Weights of a small GPT-style language model, trained from scratch on English Wikipedia.
Architecture: RMSNorm before each block, no position embeddings, no biases in attention or MLP, untied embeddings, normalized queries and keys, ALiBi, value embeddings.
Training: a variant of Adam for these matrices, 182M tokens, 8025 steps.
Each number is 128 + 32 x the weight over the matrix's rms, rounded and kept within 0 to 255. Layers, rows and columns count from 0. Numbers have three digits each.

# q: layer 6 attention query, 192x192, rms 0.102, rows 0-31, columns 0-95
# k: layer 6 attention key, 192x192, rms 0.102, rows 0-31, columns 0-95
q0:116152112091147092090150178112122150198109127083107090069118108129166166121075169122104165188171170132186063126181145155155137143091073149112072144138106105150105080088162090131135119135193160107076169129101097165160151123122142132111158126115176163165118120101136112119172186063178113150
k0:198141167115158135155146186107179164123083113116154089137091092092172151135113192133121078172146160134133128111120141161120135073126081165134087079088106109186133119097181156133158216125137118093145141090122141137147176126134071159119159081140118145115151133110130143095216148115188114147
q1:215063142151119117105109092116189100123120057093162090102064158133170146089102111115151123103169162192145142151193066124123132130157116144122109113126033129106125176182130170095127132142106034151121129144146137175075109072147109089173165071044075087144122025066148135117172153125156106160
k1:108109184126118178106135124088202148137133068115159130160116116149146094063092131136118129157128107162106173117155127113143143141091185163122082104181052150122132157150127120137092073097177020122139136119148123190077105087132150083148123026119134084135137103072213092129155059084173106161
q2:111164170165096093163121065183185129097126152200124150099129102124089149139179148118173096112134141128103148097066114084104134111120161132136189140161139165120139154124175117122122130105065120096139133088067128115137151109115112068120078165136108116112156197117138129097138105158099090132
k2:098147113151077072124116049143107129106182189148123154110171109117112151157150139111142171106137090142131139112119103108084084089149154113119167118162140158088122105104126100087133108085087144082115114126107112096139124096131153092099113209099106180153161132153106110134116128123085127096
q3:118130115194142090121113181136117165117135143108153143131127103105048095188189204155145126093068118151112133210093117089147120160133133114135180087193125104139104140123157118126144144185116143119092092086166079170235112137142121038126167075139167118114102155184112180117119111144155163090
k3:111152134142138065127122163135160201179087173101162189121107117107073087158208188097108078099095154154154174232065142121127102130156123107106174100131133124151125137067088198175126140205123144085033115116131015113214128135149103083112167074144138139109104116177090141089090116137135108115
q4:132152143143111162135114102155138137076145114116190175149104137084117136148166138169171105114098080139114164152083100120145115155147165128094122095135088125145137190138089175135109109152085095133177082137146141127141067131131134137125091124182043095130116172132148190122123122101139115086
k4:108161127119103145096166083147118155165176158100166163126132147124095152141170146149134115070142101123083156147103146124147089171137181113136170128140089100136141176126126139169094042139102143119139092130140154090153111086156183134134099158178151073118157137144100181101104082129073100109
q5:120091076144201168135103102152157155084155134141190123122063138055147165196144110057137102140191125154160108156111043165141139086117110187114104112141099092117093188117120070121133144104105087139113109132139121184095117141111206069149119103076180105097140099055184111136179154113135063189
k5:126101101194167143123116109149172119116132132116147170104071148090141203161174142115123143136130129092102140100068128104131135081109139234102113104133092117089150197076134127126138161103069089150143150153184114193118178183072173067091135107127138134109042106041176106133167126120111117173
q6:157065095128117127095096150147137140131145100072159112115085113167136128070102117126122139161134177152071137140142138119141136216120118175108107069057108085151118116133126146135158119087163084165176152139151119130087137048105113206188189109131097125114135077186179168162117142052122175063
k6:187111141044148171098127185133163126158125095073144107119121105132157130088095120131126101160121191157151133145107140147166138166117179179134088103061090063156077117162137128170124094095151124136194076121143141117123096057138102154183141053170141090147102112172199121119154072085150141117
q7:127157098136141108100128096130114120092121146128120150083113130154158153162151071164139109124140140099145150111166204077141148113130091160151143150181175133122112088111161107118133159113191126081081114109093140131099171122084148109087105160146176122111138134144133074141125132141128128140
k7:111124090146135116149087103153108131102131148131123121109160118116124167127160096107112132120143124144132113115146192133148126145113106116084106125161115150168095111112126123115097205101142128100096161118070146102126168150086154128133143119125106090125121106120109052119113178173139136119
q8:136140141161131122098138118189102178067122135135185197183112144141048121117178164183175105113061080144073141152045160090164124145104157155078161082142117111116126157151144146152107118193075135135121072117181129095170078159130079140142136140195087090090084161164131160104097099164149193097
k8:052172124156147146079142098146089165142129181117174187114125151161076108116187148190126136100120117102107167154105134172108105177153214095060182151172121108156094150125110120168040028154130181117083063118194087133182069114159167128201097181178134098091135151178064131111051073166101143123
q9:106114167201098167150113094134141116048170159120151186154103122136165166136173138094119071154107116152110114119135137093116141132153117172126155142151178129136130170136089149124154103052125160140131110154100139083062141110104142139127034126118097069111173127172166135144104093142094106075
k9:166122100167067129117102101171111102111178132115126153090090121105149182123171096124104139102111134147126126153141172121098116119143110187106148184168130157119108150145101163113146128099146142134135125156115173072140128072072186068087097167148095125153099067172152100151100133137078131078
q10:125096113161127117121081114139127119089135143140145167123112087064132145103179094071141142150169069069105111151111091130102109082102118241111143100149129103136096172143115074170150179107148117093112066142133106136120153156149166089092129093068178105058100131119114133182146158113140099111
k10:120111121212106095188075114126103095095152144118097168091090112101097148112185151087119110123116144118136136149116142117149120102054122237118113082118101124105150124077120133117137139100126138106116103109150080110135183140127163100143153120116144129115088083126099103129134134111097116114
q11:166189112125142133070145106148139113099131129117153112147132161107089140100155112183185105110203184152105095117099102102138124136105139109109131147128057150086095132150203086113160132154104094115115148087111152142124144094146118097141127200118132100126200105068129134137209140112169210109
k11:082128130114142164116146078156117112129155151141158145103160108117095125104142123172189165148161154131113099088122165126124094153093192113073136150136094194163061090126165059135108078154117132070126121156165126167097159105174168089176081186144145122088176108090140092166129095119179167139
q12:173140148103100136079164085084146102153085122133166123134103079177115157086106148121113116065123143191194120152169105130138166154107147131111128125108058137183121138114147168114148095170107184209116183198108147111153080091103183152120175122193111099186152185112124154101098181115151102128
k12:150184144076138159193156122038143162139101138134151116111122082193125127150099157092127106062114090142141130140164087156096096150132109113125123156132103122185132147115124159138129108134157123126108139111108183118147033120151133123095105048146114118188143128153156139102140065125116089111
q13:093168092097122131157140107133079118100120114078112138128164113096168122135070099161146139134106087130151142129208169201153148083131134176174124108102204098170164069106065092124132141062179147139117144097082125137068131102084150218076087098172173168139117139223117127135091139104115066133
k13:129161059124123127147179158146075110114103091051107088139114148094156195149122101103104120106107115134137128150121161168136124158130074161147136168115173045178194125108150116123151201099122123162147204071042209083097124152082103183106119115177120118137120133138098142122189160143128084102
q14:137128139120116145087155092081143113101152105147146135118095144136143101137135156108101095108122129122156136162134063156154118162119170105111136135132086145147132193134076176087087109169103156158103120156131133110168132124150177127136161102182078107124158129115122140097095140137149101141
k14:133137162155114137092159124082163138135127114142137154136122118151103109150083168098118127086110093131124129127126105113123103124142103146145113104122101124155144203124113150158132090169118126133141123144117123133176099101170137115093123107140127124150129159142139155104093079137131097117
q15:153151140122106159101103146139132158160113124127155161137143094103080160133145175141161133144119077151098111150087090163131170137115110153062089088139085098144077177127123147127097123147088163146149116107167104105187118140150150170138107125186111112144145150173150162116118113100141151112
k15:128179141155077160086174146154131170137128127085149157133084139132144143156139174174125092124121145091133108117105108174109123125142169137108118094092124074159105142085135089151075107122095116094143105099201137117188113112184144140173111169213115122137124175157069175111114116113098138155
q16:121127206100146159129153126155127125136109158174123145142158126111088093137103149134106131123076125118146128098103075135111150122136126070095151131121114129098177147130101178112106085129071181200118164164114151116166112125137137142134105123176057153158158225115113163106088085150116144144
k16:166174143102121130143164120136128148130126147188130122159170134156123120165086130176131165080106101099139144117123076151051088145190115051129169138115174136130158178149089090136136080147099160132118166200114169116149061108151145121107124150114123157165157182140123171091106093100111113126
q17:132160140164095142065106124145135168112121172163189151087116071119158136175158146143060111158190139106129106153099147065099176130140139144105113074165086104138115149161199115103122124125113108158147120128128130116185123104102128080147114137156079082118165119092141080106158138145145140116
k17:162129221131139160136133104151164185107184169192208154136132104121135168153137168165107168139152130115086146132136180128098107092164156136142075030185087141171090192108131098124102143126088117107145109158131122109145118122135146093147136165137133104160155094137143084083136116134135131159
q18:130145125089143133108160103124141140157101162176159133115145129066061127176117174139113135094119127125160104130085039148157145135109121076096094116178093166122120135107154119114131144143087169155136183140136157153220102105129139057133092148127109107152139129057134115070099121163155142184
k18:161147130124115128103143103113153172149104160136152132123159104118146108166145153111130136083131096121137071126099064101090116092135101076130121130162120147113105199064127141100123128126092109120083191164164156125172113182127102088091105171138126133128147141127099150123116123157109120193
q19:106167179110103100121135127071176095089102037094099075079080096203177134124124120139139118107080092188214156120150101109082120138159130101063091166151115139162164106149088170110118097118107135091154168088115096102128112101131139171168124070167102129149138157184082085052115156143113108121
k19:146122118122087091124157129109159144159106072093109047155085110166158162146141109129159118188098076181126130094124128143113151129154103102148130127131137078175177120193125174126121162091156072132101129093102109118125110094166133135102097040153082092187177145172139119120121162152162085086
q20:096179102110140103087130107140103089155118120155143150201156115108099081153093133137102139114016130169150164113151085108102164166140139109088158130126131192105202168151104171149162129131102185179137182132173154127130081145189081104095086104101137093166104147140155193083086111147127143074
k20:122107094107162068132128128109133115176146151157087114184185065099117068142107132093100123067078117126148113221186083096108132232139122093138169127125138122128157170151086143143133078113166138179045218113172092108124096050164139118114095143140127110148144130143164167150055088120140104149
q21:151076128062143196153169084097158105139094104146176096115101118076197141144108102074113126102161145127137155107123070218137143122116128119100092135071077129177158147095044163086160117104084129194159131166089185137165086093114212155178094089151127098178105136109175151191102123115119064175
k21:177134119081117207092189073076143134122118103109176100119071136147142184141135082124125126110164110100124102127122103147125098121149092108175122143090135095086175183080113178099179124113098098158229169150086200151147062167080151104083109083142168166222065135098161155159166096129126085131
q22:112133146166104104146088080147148126104149135148111161136145112109128134186116121120136097147148173099142159136072124151073137123139133103154164096126129143113195120133114096125118149102104085083140101117091166164162132102118132096139097150112108139106125127133112148139104122159100081116
k22:091136102143093087134148071130111100127126147161120151126184152124103138129155121102153169099144124154119146095110125111108101119161116119113128153150133109102172103084119127092187100113071119116147166132094170104129096121132144092120124181106126156126159122150098134106109103151098125101
q23:112169141200108132128140122141110123079171159159093161138143147099140155100167112163151094104179070096101105105123135073111097092115150140182140119180123157117103180187137110117103174155097118098106094163123115087106152138143094141055083164123085113096218128107131064125141148164139142148
k23:012130140234062134136112100154082114071192156144099196090189128110134125098117130150123163078123107107092162063176146078128107144089128124086119126210130201118109156162122062122080108152122187103100102121101127103099180126142182103123136230104108130078174094116089111120137164150086130106
q24:106105177098067140137151135156100074082115153154131136137124109151109137105144117114099112091103154136106090115156144041073097125152143087125164125133144181113134099142138159152147100097140159136139147145083154112092143160103096098103077131129101078157129116120122142115106101153101183070
k24:164106117056092117177098142133130103148140155163152109104183114149105138101114078100130130124130095167170104202157141101120127170137147104157143143175135166138077121166105135099143104124173140089108148187090146105103103087103141091100103137100105122159139060141189120185067141132113170124
q25:135130128112144149125116128106116139132093144088176123122141102133203127160107125178117109166151179106174133098114167108144114142156140171098176071125146101189150118101133124118107114085115137172100130111057139127145102113080129147159176096166119135185093140120123116130151129067142101166
k25:168149193062189154076167103165146144119120110125235114144120136062107162164118142160138111139128165127125151142093180187120069159154134139122115110152159106173142158119121123121164146096107137150156129111044134116131109071102123163146154150131131116173109109119130161109188071107152132112
q26:142092120116171109105069125138126121113128095135171146201102124137137099117093128127160110150104117166118138096124095100041134204144130211063122084096108077116155154178118141179130111110119107189156105180140133131058055118175090141142148130062079127117123144140125154196154145119153097115
k26:126142137136218150087093127095153106144155126132122109138117089119139120086114154166120121183103142108113176138164123142090132174120183178125128116119118107069144103161096119130154064059155091206101138114199091168102105056168176134158126143113178128107099141117166107148146101114112105153
q27:088168158126135156138173081119105089091167144167113145070123142084142112157149147065104130098028114104100127131089119137139084140146156074171156183151211173098100204084030164146105117088113224091146132099053125089168182141108183159076071093156139128113140195157131113124060054088089098135
k27:198117061156034094088145103160070106133147143119080102085136207088170166216094155069130107041084096108153080134080116108128118140156075130163156147118200154077112189119066180116113139097080161120109166131051128028192160101073115147078087150125097146150111124172156132127069150139107118068
q28:135161097119125074124105157198086134120113185119213187101134070114147156111216101161162109137135131131101091123062190000153107167106138171081119089170155130136056164130174154158146130097164172174146080118131119091149142159100047120126108146180192021082102136134170069180143133075139222081
k28:140099132072122180102104159179108131105150205113198154056142100098167181135161143172102143142147188105147103117082184105175130189099176135078114063127096100182000115145101120101035139099116170128142058061130050109139178071089107133199141159182112058124079052145110089169110149163099199093
q29:149149132127110134155154066121140148112154168159128160153137164112121144069125099113190100119186107110126162128067110131123124153059148110103136140096091136108120143158091179109135142197106163146160086131110148099191082096137146133144139175177131133103180154135118114174147144154158109097
k29:043139105165119165143175076139067112086147165133092176079164154167093149110104140142162149035163137065110138052124097131111097139129160121118141149114122144099116081100114086100125064180051193132178106155107145129152096154172164116099098152125150146089130141142117176139135092164123138086
q30:140089088142181074117097155126097163179157098095112101152142100141159105132116112164116151151108151145139136134156124099103146180100142152098141098128123082150158070125121153136153143112139107181143128137159118133102105105148050109144183111048153166138098074134118144160167169119148177135
k30:115089147084190118108071167140186135151114124103091129139145083109163075077092145144124130158092159139149177162107128119124136191078149138147113116121129113137136060172135129126166103112169105203102129113153076152093118097137096162172167070103147139118115102132139107139162118104180120125
q31:125121165143139144116100115136180115110073105171161116129109108176110151135136123131135143146168087148200101151168083156120109089157111168116129175170106109125126134122179053100129132097119086116065165118117150168099105082104184114163104121131074127121126166101146142059129155131117083200
k31:145153145157129113150101084095154134102120110141185103144071092169111145146173136093141159145123072170108104078136129136091142034139125164126148128164071084118186140047159135131145139089139079107098170156166175154131129152112180092094102121118090150153140153115138099105145143107051064172